{
  "num_attention_heads": 4,
  "norm_place": "pre",
  "parallel_block": false,
  "lr_head": 0.00551
}
Each number is 128 + 24 x the weight over its row's rms, rounded and kept within 0 to 255. Layers, rows and columns count from 0. Numbers have three digits each. The size before them is the row's rms in percent of the matrix's.

# layer 4 MLP up, 1024x128, rms 0.0978, rows 947-1023, columns 64-127
102:145130127123134090122132100157139130149147128131154121083125138098105106151099127136094076154111133169120134110116119136174117085145131134103126103120085117106151129087122159118159107124101147
106:109132101135080117123115141145119134110123143134141124103149149079088121102100166142104095162088127147164149104093157144148156107136134127131150105124151191126135112129126129115129108104119130
105:135150132094097132124119150085114143120143130164138102141113150111120100150134165121128111173106117125125139106165119102137125093114167105151120125129163136105145144193133158127177103152150133
108:128130131105178150112149062129138127125122158133120116120150149105158080137133118156125128178094114120131104118148117121078134135114106114158146107122147129121142139110103111145133124165111132
103:129098136134102125118142124117108128105151125120143100138188099147127096132086141142121138157112147140093130145141153087128112126136156181137122138121147178122140158158146156079168110144159139
103:129124117134110173090096050150150132135165137104178125092125164132112153123111141151181137136124143120126129146119152118149098131146145162121113141150096153115123118130137178145165115156117117
096:156133104141111116095065156122114136124124097086137088133138169132102160125163153063130126147129146100140117118166140160134172114108112134127110168107148119133112136131125132142111119149119172
111:174143140123179148091139085197070138129143108131142085119153083135116144125123174113119080118123097108134123127146126197082106132077135141086149108141095125149162130135123118129135127136129150
101:107110141105165160100148147124126148116155131121178128064140122136107135151085165139151138171151127096073154149143153114117116107083144184163147130165140163128153169134139141095176113125144132
108:107154146152128130090152135099121105088141128126154100147147142115127108103104121114131104134104123144152129089183177124117114079118126132117146135156183112099130134119139108149102132142136148
090:127133122153115133130140163104132137113131132119130119154122185109126071066115128108103111175136096126106116127107154140158080100110139137103143161121174171072145128096124143102101091121136145
105:098149130117120123128108115104139120154138101120109085118102165139092125103126184110111081148109120120140140092098170121130148113139104121097108155132180169116175116151126120101101128134087143
086:107105105127120148090092132111145160174166139126117114143136134153113124141133128144125106135124120118133120131131102136150157157100123160113143170095149108028148127161157144120091079109143172
098:166110118118141162071082141134100142167147080142124099138150154150129099130118117146090104149082089125140105109111136134161133088097149102153160132113132133140122129132135152130136113147121145
097:124133098107132139129099080100131126157144115133152092072117132177118086126130156143138092122155102089146145146147149146093167117136140148098146129137099103090143106142149152160132117138105181
096:139107102135147122122103135106150123120143126154136109076149153156091091154134150065143115148106122141127159133167121088169105118079090156101107142119166138099137120164126148136111095147129201
109:142130126156160102129121125152135147137144137123154087083130176114101109133113136151131097158141105186134165110140147153139137122111127167098105119157114100102162143161122109122170113148123134
111:144156175163157114108134147145129154119133148096145113138147133103160136149116136103120113163106153125131150122113118099096056129150122153118124084118099157118121150104152143108144093140159122
109:118134156114139164113120118106102142141157160142156114115111109112119101144141117144127075151150092165127112146125155110159167139119132095145145119134126103063169131155155131132139105151142129
101:107119150114143127129123132141163156112134128095129122099128091119113124095116149111142097192124139132143106147134174118123119140105144113118093100074144186134150130107157151147078101101137123
093:104103121115131129136078110111117178126180113134102122115128191127124109147140116135099105174124104164134095146129139144146117108129148154095120132111137144089128110143156184094114100159129170
090:159143128150151148138064138147152144154171133141105115119089181109180134126121140122122075154105128137116107119137135144168139134167141158117105091091146135098147088107126116096098107141144131
104:082137114100129138126099094112122145099156125148132100104140143089092124117109134138125108143105111112137181169131146179110102150162146144100180109094167159101142191123153158091164114112137144
047:100132156134159110142143082115131135139173110103190087135139130108120144094098170092137114155118096154119181123148145115116129102102135172104119134129158103104152178128107169112158135146111152
108:121134124120138111100092137146133134095155115141142103120189131081108098152147163141126099169109109110120141101067171136082099121134117127137152142116134116131136122164152134109131121108133134
094:149124135175122117110117120123110147148141104118099100129092139102139076173142126155096092153072086134148113138169123118133134113153148144110116114101143115082130119121122153085127090138110151
039:107115166146122154126143110141115156182178148096151101123151117122129113132092152140125113164126090095141129101093185106132120081134151179097135139145151123092150096137128167123138115113125153
091:138093104135122145156145088126123110112146106120152110138136118174143116131118128122138111141123123089134135136154151126147114133132145148102101182096136129154128123132065147135143122170085187
096:161141132106166143126178140126143154144153122134181108123132161151146133148134112150084096144096109112157167137108151141120121138074160140148113098139107126143172119120117126124164113176109181
100:134128143108177157135125138116102110101137145115153099124098114120151106109121143115114089171129161108097141142163142099147124120079149089132170135109116148100140148126084141156104097167146170
106:171156173124103137088132137114138119144150134101130088114175161100116117125094152173095121124140122116135129124147118074118158113075143119129087148150145162107150145126113153126170128120061196
113:128137145120145131122126128147124138133142173075160124123160177143115121143059150127170143137133158128158160140118152126103096126136110148148124129126121160104158149146151156080123126145155116
091:142112135103178124108112102148131140103118123099106137132136142133105143153114135161122118127100130162127136084085139114129081086119107127125088150106160101103118130126103149084121138158171135
093:114153166133156170123078131111132134142150122123125123104149163103161101128115154109129131157116147136093150148157145135120159156088120119142132133153121122067146117126137134127149099152146179
107:148148157140173116122137116116131149133131160130142125119112153127140137110104195098152106114110117097162150180126131150122121149128130146134118112108125125108180127139129115115117098149101177
103:090127118109132131093096114138166140111134159126138128132185142127120126116112153149145130136157130163096123130111120124139147121105175117134110140151143130093134143163146138122127112125122119
107:150137126109107128109110142095135148111121116120136060113130116083124165155139171127118100141136120107098142087106135111124150151117084124111115081124164147107148120149112152130111137178058158
109:119128110117124138121156132094114149125164137130143106131130108148127117077137133131114088128111102142139147085132166144125166099155148129147131138122083118132136115117136133096114121146144174
108:101123137081143138060140157152194131141159121122099140139105153082134102096140142090098107153139136095131147164101153072116119086104093168133096102124130124120144131136148140090122102100097167
104:126126143134155127118117145127128128120152171166128118134144122129091093127111171130084117152105106108137150127115154137081156153092115097077098100153172085100157163115103108141130154117084148
096:181107130137109115144137144074127138179143100143159112172129134149143112172135136120136142148126123093113125154124125142154131132125085154084112104135115117122131154132146147114149122216147130
106:139149132111136132103124119087151140120149132095134108106096113112142104167088130156122110180124115151121139129095195132161122155147116109125135094117112112082109127140112134125122114149109142
114:130120140123133121114130092136092135136152148133138110136133126153115099107095168157142099129136105083087167122114121123113103135097100144142122140088161115105141158161128143120098084156127188
112:110135131142130103135131133117119174157147152142123111142097137099142141147139132134122122179096088140117114115116129071128114141102126181071106113121163110114121094133165147092117065113104128
109:153073133112171106100120065141168128131146107092157117098141149097117107096130165120144105128141126148123176138156120099163113124115142129102113112135131141124119128125110134139150080137139194
080:134079117117137135143105083107120134119147129091148022118133140145077141155121131137134103117133119079117124133120141133129160099150135097125136148088145135127145118106110140141106112119128161
043:120126163135120136123111117097127155132158138111148119130149141137146114103118147119096108158104126109160143111156171100129151130131143174095115126129130086103172136128106161130140119119135161
110:128144140165142104100163135111127148161144098108114110105146105093165140120129118149124107139085127129123124151113174143103110117124129126115128103140126151066135148129095127112164132143123131
120:096117179092097101127140062108137166139142126119151129130113074134118094151124134141122136144143105098156157124118142119104108085105138137132116092119121128131127150149151141091134115117145128
105:140164169104150109080154073126150111134123115084187142110158092141123079131107162120147088129106126148128159130146129146122189128084118124102122168169135119125128137085127102148127098164081178
105:135147155110141138127155119163079159098171132094124129111129127148137116117121118081100101205103126116149148121151110120149135116134145149122142135086085123136128149146168171119137108118171116
117:095149149105145159070167133129119148125144108084141120112146132116126116125112151126128134149110115120128185118142156125143134131099107165127139089126150123099143186085134138105141141146099121
103:149095125102126127111117104085160158122132124121148039083112164140116131133109165125106100112141132081134144116115115141154132160104119131099133181107125156122147136149072147153091096155113176
063:104111120094111153135155098133130128141140138119165108149192121168102107106072122160105109199165146136108126129126130089097130087101174142125178162110138158122145138136159144134172123144135144
093:119097158085140156103120116133144147113133131069163117114151151138149133137139162104127104126144180127086154096109132130133095061102096128153121168119166101155125131133131115134148133153102215
106:128131150113126124114165099094128167135136147115137078149109159134096124106108157133116149148099135111141135131149141160114105158121150128117129129109103161139153163119120123102142128159164160
096:104165137149148136113133120143149109158150134085160113103170149122152144123108137163162112210161116112134139143074151138125177093170153110103161109118121134120169139146129175149107133089120108
116:161095189107130137108145111142117130126152152111166095114170130187159142144087128080137123156099130133098185097123140140089170118135134130134099157120134115133161147132138125144126130141135162
105:138158122121119119098101173129084117106145158146128086138149144129156122145148151164077139140108085133145106133152139150159108119125136141113147164125145165112124161119114138148115093130128129
101:143170139137146129137131132122153117151146138102100111106109186119089116125126163129121094175115112145099130084144140164183125116132134137100142127102103095143129148102138164078123123146130153
099:110144151111125138069145153123115149129157192083137150111122118102137142126116140081127107142085125113124135174093135127126143118095140142114141072102109132114172118133173155084121111124097147
096:113140112131164148137119114071122142138154134108169083136108171130141130107097116117088067162089123155142119111120146094169148119154131113135073140118077136091180122137114152126127106128100157
107:116142151123166140131125130146151141120146123141138114121119123109151141150154147118117122148154158150104189157172132096155134111115105157130127099140123129090166159124166131105136091119131142
099:145169131100149106097109121139081135116156133136125094087115134160113116174131171109162080140142142138123113086118161144097119111148138135109133156129099130110155173138115134088135141128124154
111:107143142143164114130141140138139184156141117147151114098134155106140123157118134158098135168124144119088140170136133156181128123107139183117095083108105130115145165138143143084108111113133130
108:101128112081151136087144153130117188135170110057194131133166160108107136115130175152132133148131102142124135136136145146144106166135127159145144119120101131084149149121173183071116143133143131
097:126153125080108161136081172093161135130160133120103103127127165123126129125125136186078113146128121126146103125128165095123080086157131147117111137134145108100134143114141151133139105197088151
046:098096178132108113144128104125122146161181134116156090157089148161094123099125141087121080134126117098150135147132171118094145061106135152093137134126159134090152144166109158119148127147075149
099:075104116129137068094106102101132104119122142110150128115190174117140144130123145096131089177149085161124136131124146139099119072157124119089196099108130133136118149106146120119143123141152153
114:156156161146141136126146133130119151103137150136113128127135149123124121142129125132097122145106133141157193136111182172149132146104116141127094091115109133073190169139136135081159125132098135
088:115161152107150138090136125122111131144166133132147127107134136090110126067115119130106081154106115118148119109115135122161090166117164133141131089148090129107146160142132153094146139130130129
104:142156132126167158111143081159092118122116139110121123123106101102095131089125160115128082171120129157132139125138136158099120147098130131106132132084148131142157172134099120100176129114126115
101:131147161130135153117117107115102126144124142131143121104118151123109148147085149144141115122170103094134140112116122111122096104139147154151135118140108128108145134169128181079144107173138126
095:102126161098123130080112136130170127140122145138147111097128122127108152149151140148146107150167105121102125114080107079151137076105111112079150133098166120140152100163113135098107103154135136
098:145117160115113092082146129151127126135144156083144095124148137099147136080145126118098108142127148109116129129104164154146150124165130133120124110112100159119120174157142167114136090132138152
107:123140117133129149062083093112125165112151131151143122116099124129169132128101146095120128135130115144131172140145134123158166118151093120133106125105146148090148120120142102142073130131106148
088:126075174132113094124145082140141152096163127086124099134144088104139096162141128114119142172094134105135170111088113113123135098083111181089096136095170147078135132151134146114147139137127145
# layer 4 MLP down (transposed), 1024x128, rms 0.0964, rows 947-1023, columns 64-127
101:122124131110125131164178100129135120114126113121178133154133091105143108136104110096141132105097178157153141146147134098127122110116133139105127089114175133117154094130152115118145144151108139
111:147142116091167141133153110127117093121106150128108168142143132155194143128146099102169137104107121136131138144171093173142121108138107138140147089141094097116094137154139119131107100140121173
111:158112117134156152125141086127195120116078127141136116059134097132131112118127126151111113148130100136133117120150140130126111152155109188189149152157159129089091136100132098098062107114131134
109:149129115131111142119127195083153111132127123119115139146119163135100124107128156107101138124152115133118121117157120104140122124154146100104096179147133138147082139105102156129123149099136185
100:137103121155108097099111124131145125112129158152142177134145144112121186144130132157093116156125096131124103131110131179094088155106107161166132115142116137145140145113163162128140100073116121
104:122161110132142118101088137127115117132125142114135135163109096141087086117127108159105142139124136134089128120114190102124125172115125144083111168100104126136172161115138142091122116115173094
092:146122144127097128171148092158153078090098138153126162067123120107135104143135118132138127129121111167110159115155171112069102110137150142144120105139120108104144111072137092130122144129109131
116:115140112082079157143104123108126132121154112106099098140175176119126170099173133134126093148155167138133144181094136099132084100109101083134108120131118161124119162143125141142110085095142145
091:160105129115145144161081143112118135163143084111185161108128161112111160102113129158148109127123115116133163140116135129138155118130146074154129105153113128130171141098132138093160117154131175
092:140155103090129106154095101129119146158162130116144151104123129143138119139138152106143157128103165102097107146111092119133127161159113119137098170106125129157136151144160136083136139137089109
091:099103143109107103124129156160159153121148092107104139075168149108133116120165122181088123082132160112095138110140138150105122143141173131175133109141119109161115112120150087145153115144095095
110:135162110132151137110128166138122095105105150153164132109143141113183124167123091137162123112140104090162103125135137161134127111115112138087150120153123087126109116125151152118109145129136183
084:106179116134144098160113147121153150120094093159093159146117105115169145127186117157094138114141111139115116142146090114145109127125133117141138119135144108154090083128112061142157153097121107
094:140141124145132120162134121118132133103103138080092148117117097095130154137154116131155124110159115153115147102115123142112122166134170139111132144091142109087156121135124124123127126084119133
100:102144152109067115067157114106102128114125166142114081141132115126115125122113126123124112148091137134116156078103139161113096088135104148120124132108091106113151142076127138100123080141151119
092:127158113135143105155132109160114157113111126164153160127125125133139130132130117121109133085117132140139113128159111105145125128152128147186098172149121127149108114131168123125115163140126079
103:148109095126128141170152095138113114169113155120103167109126082151131148091104112113140114098146137122110083111128138150111141112180160118154149117111173130129143144094123091125112173131127157
111:173142106149143127109148114118153142087108128168136145129105097128130147154135142114142094134148131081173130105095109112097141137115141135141154147145157148178083146149105163117103096087114095
116:092182134120142098119165113094135157135161135148136087100112145098114117131127139126099125150123140144153156121152169144129142117161127120179056153149184149120103168115131143086087139137135099
101:129112127111126131100138066115099101151108130149120147144154171110094130103166139109147113078175075161068097128140106159149161099115168133081155154103110167094127114131143122134142157092113151
099:145086133107120107167135118163132125139105126142142120110170099145147143111096092135120108139157123102139108115136137142095130113157155100137089081153126098156113101177136119136127106168169089
085:158123136141122106145149137112165138097072155126147155113147134137117118132134149148122122060084112130131162116152103124097112166133131101112069136138143113148149144139099107168076141103139141
105:118138139136156131126095151142093116074122088145126102124108142138116126175177154121160152118117153125085122119147128130128109123136155111106138101143098084132102142101124126105113149158130186
038:127190166120119168118110186133145122153154124105101121131155153145131172128094118151105155107064183123143146103121105151118104134128159118111119122123134117067146110120144122080137102106124107
118:113092097127175157100130107125105114123100122098106121094142170159114131166160098148177144154117173141158092119163093137124113121158172132099114106126119081114115108106124127139149165145143134
100:154151113130120132179149141134107098113054136168132120134130117134135142110138122167100118114125160122148094155155133136171142125155134136174132081149123165156096128118135134170099114146136095
028:114145109126141128160101115169106091142134125143131122126116088138165115145117127088152126112134184169134099115096132124106110160161112091160157136126137155123171119150082120144125183132137117
084:114152149148099117108126118140130126128124123133110147141158109124102148132117103090122153111079125212115125115141100144081160110165126141113133106141116124093183135107113128124161132114103105
096:131074187118121096131134105129193136141122161134122126124101110143181145129096178119141113106152135105154160139076119099124157143107144110160144120140103122120140094153114090137129121128177153
107:141120126150136126146155116108127150106099113124137142141067092143103120128113108160097151106125096148098105109144122165132133141154112179108158122163123103107123130094126128098089104115164131
122:108115145128120177132151166149127159131118160135132166126135149139114086126137099125180126085112084163156149131104154122113145133137094135095146179156110154111138145121127144117142159124149124
116:140153136129101084159129162133095100123092107108176119159095115152150165101133130091135150140143135143144131154182172075146146123076139120158154134116150104158122130133140165139102115141138093
082:119161103125117127172147139124147095100133112162114100118082131093153105137181112128138166195110165144120172151167115153112141164167152126150128111131110128120115160092135101143116150135121147
093:108101048152117135091153140123109112133137140078174141106114120173110152106113130140159148092112121138115159154101108104164112088119129154132130103109095127144151161084129157101087133090126135
107:141167151159153088127113137158120126080145133163166105131135081118159103114132107153106155105108120129123151166117089129154162116152127102174117085110143148132168132150127129143098103135123059
096:135128156111123115163119119089131132147133126118093114137109146130158166113140122097093159111103106149123176125123162124134097114101102139143126113095155127120131148102143139147102133096168135
113:124098093166132139112139121138181120060137179134095110153150107120102136156143119165131091158116095163135123124113151206103150152126152131166116139155109123135138138121141119099135107129145171
114:111132147123131101125141140129136076108070168108110135141121138101159115138142110117158122095118107125126124129138152099186136101135122096142133067157170091137119118130142084186083091099135085
109:145153091120128131121116147139111120122138127155095101106145095142163136176152159101150134127112129149127122126094132138159072159156177131126133138103106145130170118142130150149167141113144105
105:097107077056118133103110098083165184151172092164138102117097139135129123151165154108134132111149133140164133112134148125126133111097136136139135111148135130135127112145118143085118144146099149
086:125128152107124116096146105162139126164108128085118165115166128143133155125137141174112099163118109124097107151137105129142180105121110119134117168105144121096128152154114139119149110088105129
119:129133148138136117080121101172092127127109106127132161151136149136094134164153134119131095159120112090100141137155078131118133102114123114126142185154162109168115136103110167137165144120118103
124:175148133183137144117080094080139133137116119096091104112151153127105140128106143135090105107146148129135134117111127096148157112157185124162095153072163179111114105134164109121101140124117130
106:124096189168112169134103143134156073096100177144146124125134144139137155100124138154127123125152175131105110126157131142080117165097079143142124120173123146120106115090136138104089133160123110
113:130140119133093123141124136136105125118109145161061176112162102134124123090114125105128117122135116096134086090117083145145138114140093111104102123165136081119096097124148144109088167113137101
069:132119136088135102152143123114096157190121113149100159073083106119112143141115134095133129135160121152140102122099116131123136179135128112136143110161130087137128120110145122114163132127170076
030:119076103128118154150110131163148110125118135148112158112140095121114118125175133147150128094121157084104109139143091177157137164147105091132097120102141120163116111095116122156079142112113111
091:109146148084116107140147187151159168116113062096103151158099133097145126134160138139124197077128158156075130097118107124120148093125159139148164129108154097152092122110115116156145122102092099
118:154111093156175089117136150117184126102154176112126130091149163100156123111148134141114138138137129135118089145163111135168139153142123127162143148123134141089112150145172158125134096107160117
104:141124097138112109137128137122130128098154166153087118117157152133144126121124126145084138155120127115153116126134151115153075117137139100124081125182153139160106130138116124138074145113132087
109:136140126133110151121133094146167153119163143115110144102138109095133129139120137118103125185111131118131120108125138123140149126134134148143146127090139155115080115143142126099133103119122147
131:113096116174111111122124125101089105093102115082134172140141149125145142162137115114159147135114143106127114110106132095108115088107186112130102133144148118133105085095156090124119121128153145
102:152163129124147090116145117162104092128091147114153165147133089148127112110107081118124105165107133144144092071122157127081123131122096127157148078151089091121162109137139110106122190146105082
058:153127128138183129156095162121140151131120138153121180132074124123122093136143116107112174131131117088080103088153105140151094105119124108111144108156074129148121158130130113162157125122171142
092:180142122188090122140166100132122118111106140198135145127149145130117110099127109123101117131121114121142162130139142098146150194136126111108132134134112126114142131118091152117111118136127093
114:103147120117131113125089126129114118125116138117151106128164168080114103145127116100164175189135141135109106143140175099150123146142096146088121145131165058146109108116129118169139096119114128
102:127112164133156171097141098132111170115198125141100134108082095104121140127147111131106109103139111166147159136133139116148105115112099099119101101123104156064144108148100147118097140134106090
111:107136075090145132097101134139116139111139148114128167104158128059132085113102118103129174128143138116114124115087075106148121118122137116127093112155088150124166156121150075149129142103154084
101:139106152098166152172121097126115093111116126122168139096114110119141151118140117118161123131143135131085149098115176136120096128134100130135103128140151118161149122129131099111148128152136080
111:102124124114135100132140095161117094137103139102109142167143122142140120092115110130116152121128196116112079127119177131175133084162114124147143116163108118116108110128137112138086072145144070
094:151140100141149150125120124170137110133116121109147124151129125153159145155127151134132145157164117089125125088134145124138131182100145149157141134142086174141100142099127134144136134134105137
102:124105115118114101165149099095099128156105159103119155147129141133105066100086088123176143108170127098123115155133129119151135063099116094107159147111143118181139148119138182133112110111154091
112:150144099139127112152118131078090173169122107131147151122101162106110126122125123138131165110117115093141125098095135061142153139121129111139103114119158171116150134139101178107073137170114116
097:136119123110117120084100120089165110123124129162137143130138133132062169119130101107119147108140125100170141119132174130142150142169111157127141167091099165116113113173081117139140186126150119
110:115134142166113116146156117123175117118131133144080132091123125101138169126139127136133106095108108127157097132185153121135118109136115113165136081151112139134160111126122110133115113144111201
119:090109121158127156139088163107100120096129155112161079123122121076108174157139147140132127129168113130154147108124176097134133123153131074149135133143100158145114131121123118132079142138152131
100:145130085137138108113153133169129112114093098158180164124121110110096101134135105109150113159112128123103136127153093130123127154139102123099170152121105095153125099120098090128140092105127103
036:125113088134162110110152097116174118093121095148137126133137114096125179152108114098142128125124085124124143140156081152124086147131124117109125131145108112100149066100112110134105156069122141
100:156156114092117128137141131132088106132099149155116191186085090118122148120118120121123144113110169121114091124133127085113126159135124128119122128114097082116104152177145089136145144130123090
120:110110144081142075119112137149134164128157127112111120141163122091109123131163129148131128134083132144150138156104078166087172118128127127128093116134123123118164159134133164103106128143096134
090:113103094113141092157105114121175146104135103109066127121165116144125143104133138124126121126145158117168125145082173098148132138170145133161138137104121132145102103148092115120148160157113142
103:074128172107107129146108132139129142154165116134088089128127151116148150080130134091148125108188178093150097148135143109165086111140113106141129140165105111138121103155144157119154117137139154
096:112114136142151119124124162111153173150095111171128111130104177170088109095144128126104164076106098129104138112161126114139158136119106172110119172087134118126132126120133115152134168075153104
082:138133107153138169120130124146126097138121116106121116110134129133103143120141122097127119103145146107112126143148145163114162181114172135167083121127115088143138117110120138150090134146143120
103:143116091140130146123122119095145148160150135137110166138113132085131151119129081163116128077121138194121175135105111108130138158158161158128119145157103144122149092146162136138137149116166165
106:140108091122147153176140176140149146131119105117105098153155124110096108087166159142147155105123122140097101134106171073125138156099132112120126125139129152157125132149126135128094116092106137
086:114116130108114156156152085172115146141123131187124167174070109109128101094122130122145135111085139111130102136149124127093161129151140105102131141119109124103140115170127084117163121127181122